From a checkpoint of a small transformer trained on Wikipedia: 475M tokens.
Each number is 128 + 32 x the weight over its row's rms, rounded and kept within 0 to 255. Layers, rows and columns count from 0. Numbers have three digits each. The size before them is the row's rms in percent of the matrix's.

# o: layer 8 attention output (transposed), 320x320, rms 0.0507, rows 26-32,90-96,154-159,218-223,281-287, columns 160-319
# v: layer 8 attention value, 64x320, rms 0.0247, rows 26-32, columns 160-319
o281 102:081121141082153140131144143147138182182136149157130143120127099189112125090112132087114148121128131157079111155153078147130096183078103132124114150137093137090092100162086073138165177141112114143083151142092109154185148136113101134071160128115146142100154112162188082120139104112126165130105165153137177151108181130144160171085078090144180089135099082160095106127128172127054153120120138145192063185091129146116126138161163159129092169108127156055098130120113107132173099165144077
v26 091:156199180128103160061125092074160067143119157115105082107189168100112176160144146100083018130098145105163105141143107139095121120131122121103133125134130091150085056131137085170170136101144113116162115104116076189149102119103123129112102198189190142175101192100135161164151138115179123196144098057167132159098125120131115208149149165127121180163142110180124171151153124081119082129068114083150122129108105124100122111143153087154084106139230141123144125126117132105109165107173140
o26 098:127108124133065156094097070150131135177100143105159114093111143156110144067000161096123122123135116149182133133149120103130142138097139129098122137100138160136090151085083100041117119083103129188086135130116179134150093125100111134190139152137143119121185076100102114132126132080101154193111121158053123168131121160156077120153133050126113107166168132103050082148133092121132139095109157128130125075134196158118175110150156160193111112143148171138121150106089088193118164081168096
o90 085:106113105191086124104126122158172139122153122091118120170158117138130109125091121123120116069135099079186159117118132126121089095158117213139160168130107123109073111109054101065102136096108181132097180122193100081134200137093136095145123143172085151165095184074148152127152140126115141128152153153084153144119129137189119126152135131124127091158148115167133107092124145131152112131181095114099118157079162122117093142136105144153130141150118069180100108094111129145141191103063108
o154 098:155110106191160119120117094142099166101124130034166145132133146085114165110053098148189073071117112071167150161129087115162110140131166097149139159163098080141102174133067098079130158142165096186083139116111168122205051113159124132124131164114099087153182097074192150068139125096112150102089169135132162171071158153124100080140181092173145123138056110150086167208140108116096071112093152142170088138122181131116187116143160135088101101159155174126120185115092132147110188126119114
o218 081:133157085147159137184211195130133128130155091090183131164122145154077131114198108233165133131140115169132110139094134126125111114152117109140145150158133112095120180119173124115138140215085107141117118101159127131138128120091162104151125113140126168094132101095126112127143161101125104081110148138180123110091121016171124120108064161070203129072069104090153119124110129166122093155086113150185100140129185074108110115135135148127167151047073118066106084124138120102137121124100134
o282 086:147095176105180143131130140156104167159163165123126153110054127162115107042109103113161125090084140162141130152054098099110127122131088136155113178141092157123061124128165094094149118165132143160119124100145134143167078116120117131135135172107090121093112113181139095094125106084114130178104186192130122148076148105170115127116075102116173089156110093119101120206120157137067158096095151148192072139135135158119120161160202175087133159107128144089118119170156109129170099158141091
v27 102:185169147082122109154167102173169105100129136139093175113098152119092071069157163151127107157141138168135120160101161119120143077128120177047174085123097172103130094181164108114107135119085135172130117121033127205117088136098083117075099132125085119121167131131119188094177122110140109150158089187147135185132122138142187167110130077177130116093133148034168156178075154153183133169110201139130101108188127083100125073124139063131074138106111189125084110159089183129128117170152132
o27 114:123128144142100124112125130105155134166159129129104099086140082129124148123109175089129155147100070117122100145126171092126087119121086136102132091110115099109121123123108132170135148133092099143102117126132114143100097090095158090149138110165155101076169190112135198123155183122152167190212140128091094097081117092141125142125181137144176110092044114127108117105129105149177081175143099114103230129142099114146121088128111141171144139150182196142161104180064157160114165086155121
o91 091:140174154068125139141105115113175101162144142158156108155090125162182168158112110084175114096121065035113119160151113154136114145106131116109128140119084101140123122071032144092099112142105068107075143142162111088144137079059155206143149161154159103135167143130131163076187160140128169133192223091104170152101121108085142101157117100106140111147185121158059151115110173086093136171173034118095171213165093089155125117163089136143151131154079154131127104126124138141127133140099108
o155 107:159127143120090164164184121154154102176175134126116130119137120149119149133140162043132111123107140125041130115138152131106090137144118154133138109138183128132144118027136153135125107186103136166108158119167118130107117121109174160101165123126151100060170158169120151112162207090100161128165087158079099091101093172160126139126079179165150132150099118172072122171118113113143159157157057092061189130181122115116099147092114158136141150091116115167116118125113167158137113132118148
o219 092:160105081146173132127068170128143152143157126083170081147118178131134164138143111147145133093146096103132110161133077114126119168093095122151087185090142148152157122112094109191076088158134095105093096139099138095163085117119129118155200130147126138142125073153091144150133102206107095091099177078121086110148202167124157110126151096090101095177155118172048095112186170126091124157119093129134074116102124139078109118109109117109108135196121160107135180129091107147124189076116071
o283 086:142127121128100155093082139078133188092068135130090106091150156062127152140092140144204134134045089106164101138141140134118134141164083118152098183125130104123134170103112093172073107181085107153120161051108116151185129134126139135133120183139178131138099140157087217129169156163118140107148109132160075080126131145129094082117161111136137117152108126150097175088148156120143083169156137086086170125108143160096100108095162112086185108155129098182115099072140156137186172134157105
v28 097:108108056083099201051131144121074179107116170066115161127114058109157137132078130153079080188139170150084099162152106116118094047159199115155172162123129160093149099156131132149148121110157121086151097089066092156103163108125108126126118170077049142148163172116110109168131116130172141114134134101121155174125108143154169122158134118163137046149150132166151126082127066107161048150120072164132113065126108142138121120119138169123129150123110177115176063104142137116082132145115119
o28 097:139124100104119115159147149127144118115085105158114065125146112081117117135156099143173102104129110107163099134186137112083098128169088132110146147151088141148114093180102120232104142160138132148157197109118051109140157147103152125089101106115160122139112170107164182105083130151146195094130122086098121077161090146120189154161096139177091168152100133140132148166142142076138094157115115167127159159143135111179095108192128066124127149136121185139099184139193167147145139090113127
o92 088:177165126126122111172136120109136120148074128172117113136088118109195096126141096060132119136207148119106112159156148180102111181130106097086126083132134119137151061121142145129191135124110106190153163111108070143133132185106129124085135078098142155146221112131162134125108149096126130181169127154134082181143131138140124095116093128148105122084141139099129135159132159096072168139103101095104175174168079143136084083147138082070105121120174169121144133134131113163125143138103095
o156 109:111111063092136105147145154195115131112095059183129115207076104151158117062144149114160122125152103087113109115141171110120108129117117134131150170113122182139078100181119097192074116133161112102142092120176142076147159131113166108103153085167173145118079111084123136144155168142132162109123171150131076158148143120127138106152082147159106092103148180066131175143113127033170179171138130095121154140158038109162157110187106081127081136069136102070112184091144153141133179105095123
o220 104:193154183161186137120096118135177126109142120031126104117091130132098149116175088068112174069102128121160175191175154147140155173076140070159092089108090080174120125057113160089127148128118113122085145182118110177127113144139148169183154138128114106091117125117143089145122123139112094141139185101120093117162158142113070132094162090101168129153061126108138086123153154156116158090137136127156149186142114133089119174095166101098098134201118117192105173157084128181141167132126125
o284 099:105156123175153133152100056135150137106142109130132112186139089086152125115165183103127164120122132101143144112241108127126116158111101162146118128150082073093095094125139129129143142111123076145138112107120137131108148146114130161117195089154107074061168160069135101130158150092126101104133150155073132209133122152118102144105133131137093167080152128073134153157124106123138122118129081065047147194107058115174126110146140116097109130116149117168094140136096175160122178146080135
v29 102:174140156115160154090075108104101137082144200111158164142021183110141112141201082134146149146077142136146172110154159139126106166092063127142158116152105192065052153199195167154132104089092151105071141173116106140117132115110113124160121162088132143160109190094133082106142090108076113143183156180157123108162152134170115122113140124151130157064121088085091116141052095197182142130132134120123067097184127167132134134131088178133093107110104165139160064135113131106120150179100107
o29 108:100143129126075130159077134145130120115122107124110143112115108106069119133135110101115178108161088147098078156116196125096100142146142115088125150088109139117085108129093132168133141110131142160116181107131099119104119099100135105133087049147218111158176146227151148104132174106145153151127118082144084054044096138119139136118095140140123076115047092122121169061148078105188075128096099121143220122153171139120098127127149154133130128199183140126123089198086133144185122110172088
o93 093:101183132094145147186146159130171098146136077130103121160067179091115116167163081075168123079201148042088096192132133184140139125133159141079138145140134126144119101105106095087078177154174163145117164162115085065131116101068161156133082114184147107139166104144138148091155139131145145122093137122158121110131157118105133099166102166114146115172130166105116185186151183053110094101114079075100120149137143086126109138186120127138138136139136081161113181161134137102197100120148146
o157 102:108183138113070118177156087152150102183161130150094175132130176123137148102133144092133118098187142073103147175111200154102105166137137166118142133134110142127147116097100155097125135148098130156084150089113159150116044114104182166120131104144131106096147111219152104113170193063133127144079102075123115082086086127137141165092052175084116101136120166111111143141139091078197172133118068070045154083128161121117083135118114206142130124124129138128126127141135128084156092096189125
o221 101:131127110137171175133081159176165136173163125129113101130092187136109135109109121071140107091159175130090092172144066144151106170064113101132104156094089107148211150081093102099076097193150094118102100104146117079140094095135125153135165127165089100090133079163137185112163123169128146106027148095114096124117183100125143122099163048120130109186139118120129104121181150098098160127105128147173127134081118093094145109094135053175137135168097166108104255151096094158135144086124124
o285 093:093115141111062103126078122146181151092104116168070107158109165083106130118104135094149125163112195116113047176164132159090108159170138162141083154137132102090130189122124134139093139182101071122099168055113145151146170153107132123141144159162133119049121145185129166122195095147135155097050096105149115131163137081094125120140089102174136128139152146066119178108107129108134160128137136141080167146125192142114145118101158110141178123186128110187109155119143146142175134162191151
v30 107:067175090170132098105074107148146135144138146115120103184195095157124111113151161097104122072093087119124130154113106122074132166081127068167133099177132114150135144151173174179155047132130183132155093096086132078120111096073093108163153160102154138151065149128161071123117127137081159101103150145139123133095093132099113122136104098161128084057111107113145091129136081080111188103136121115108117087192159160149095138143132141141134106128148114115094114165165129092118185090177156
o30 110:086143149154063164088107079126137109164142188138151168116098136147132144153105120116117103147143084127068122146117144100131082102100142112056121122140183148150147136140191148128090180122108144137095059172121092177133118116147112149155127162143173133137189107056148148127130156085080122217146167153133067118141135102099140138131137114161108110121102189132149087118003115147126143087127104168088156069112137119092128088157145161148179116129177186155102125173105114168136098081150172
o94 106:115119121137106155144143095161117110093115155123116122142074126092142116094134131103163085165155135111083100135146154142103060077108114126104098141158191122125119089147120127120104184108141145128105109139147105135111153115106105163127067121159159126147160111068126152107134162151101088176187133173080150143144134137074183074133126173107081132175120135116150098190079212149142115100125101110126145102118129085068149159207168124108153141117137089144143117146173114095115108125139150
o158 112:094131128139105161181070158083099168132107175083111149144098116129148170123087123066151102112138127110113086147144121064123088178146128160134094123142171143145110109119142069123097134131161099155058120127180122074166123117139142171105101165134111099092145140123159086094124162141114136154123182126056146167132110159106137067083121093183063153140122124146101145157121167112109138166154089148207137124089110088132198147176183182139149072160195136185128139093136126143130054093100136
o222 098:185072067110156126124181125128114139112153043129143162098106145119110155112202155190100129183109099127161171120143167154176151139117080121104185101118134155137165168149133114102136122111171081110128135127147140154178158099137091133088158132127119127095130090096061144152149112070156124109096090152204078130105173129142132148139157124092135127134099166067120086170122173143115071114057157133165101121154178111117112067097076147110155172104070116061209122117121133142108123126087093
o286 106:137077125088102113129132107091107217113046171137119111097038145106118128150113112123156073162146106136184123141141123177141120092113114102083087184089103128147097140083086103130151125137164133079107114091153146122151115150173145170109158157086083127118152116155172153124163069078097149166116148177122077094058124140141154116118171098123149107161097147149136120149077172164104067071129131143160104098090096143122169093156152088136171106101125120137176111110152110087170095127067144
v31 102:128079122149059196120136125118137118119119130162114093097137162137092202161161118117122105126104114133142118113105135104093147157145139141152116103128124156088107107112159155128109096128157114177130140066154124200187139177123121146145061135120075193090160139105142105185130170150120201113186162109112119132158144101171113137125121139164086082091130050145085099152105119121040116100132143189192178145095171068144132110164114144092146085124125185105124111124119085162152129062078109
o31 116:166099113094126188119131134151153142107069085163155115112090126170102172114101094111163129165129121120138138146146193130095172199136096127118147146125106117151114101170137124142093150165127122160164141166141143105119155106146134160050110101135145158151130132132101177129095101201075143091079106138169108145190101122119100139154142167096040162139161148127133119079150172125116120114089129141135109143134147150163090092162152078158188132156046102118110190088201165135121119097132126
o95 091:103083120144139100115075140152199176133132134155123134156094100131167084094146133028107146165195168126099182107100119103107138134107081121166122085120106128131089139176139159103104147154105188155166163122126054117190172152120109100074086092136174107162150145080167107127109096159153089111103093077205096070158142116183104095112174155130107084153129119111132160153194117150105129104146099104110141127120098109153077114123160089155124115173133089165140148156104137158115113071130136
o159 087:157097079138126130130139096139118150064069105152157133075097173137079145154152112120176079154135137107157138134101143146151172126119123144125108112107145098153132157200085101166202162154074084142086147112150164126146101121179127145124120119110095137169127127100145150108114105142106167073079128125170134107115111100145116105216146131112106161115142138179101157182184117164077080123129157154154132184085147143054167143199168135171128112150123119144105146097147117086094143108115143
o223 085:131150163153191143127100078148126155193147135065112136146116112204179108108129116147093164129099120125136110165097120137185106139112122089152139111107125143105085160119137153037129151106094140120098070083158086118126116097110117131153165131151126114149151154099175131118146161122110095156043114169148136108101120063116162069077137110152174111105118130080162097132154123151150182102111109116109137103155135117179103063120139101161099129227139112134137164130114120174095141184118163
o287 099:147126169128107148153127075145109157151190102124098176142065102170137102105143138106112152141135161155114152112148093169069090162100128175150094116129111120168080140203162151141126179140093124109107111164144173134089178114130180121068132128172090073047146146124143126099212146168093089065066124148173161171139156063144162130108047144156152154131144087032150107114138151159091129101112109137140103161149112130126105076128120124176123167185084096134103159095108200167091145196128099
v32 097:145079152179130132111143167120125171156117170150130136119176093085148108127126132117143142136123126134130086142090142130094144108131211098082102172123139128156085138108133094123079134064154168138075094192125159132100103143076111175122120108173090117112059180126155175127106091163089154137148096151148128121122077180103120143138096158123067098077149085149118156186122103137113112108122143129160166176171126148136129163100105182114174121156110139154137117085111125124064120161118158
o32 099:141091121150128094117135139104138067101147119140161129161153167162176127134148205083129135139112057088101134121129112153158159143181127108151101156141138100109151150142203184149114198127093107115116071179100166215117113075146124088131141174142121123206129078164117152148117155122125066089111146150113091124125138092109089093116108141140120086139137054134146077220071155099148107144149189150168163103121143130143094106152120163138095189168156103151195116161143156080110122138161179
o96 093:101089123138093114145140103114143101150092129134143157107124173157105117113130155074158107104137108127096141103177120115148203180139120093159114118084118085104147142139124162107110138138147090124130095227051166165157142117108102174127105169096115114102123116095188118119106122074129105139121182146118083144132150132089115113131147122141123126170140065152150061165107171126144123133129126152178149052126148133127147095183150134170099086132130169152182126117127159112106105121171125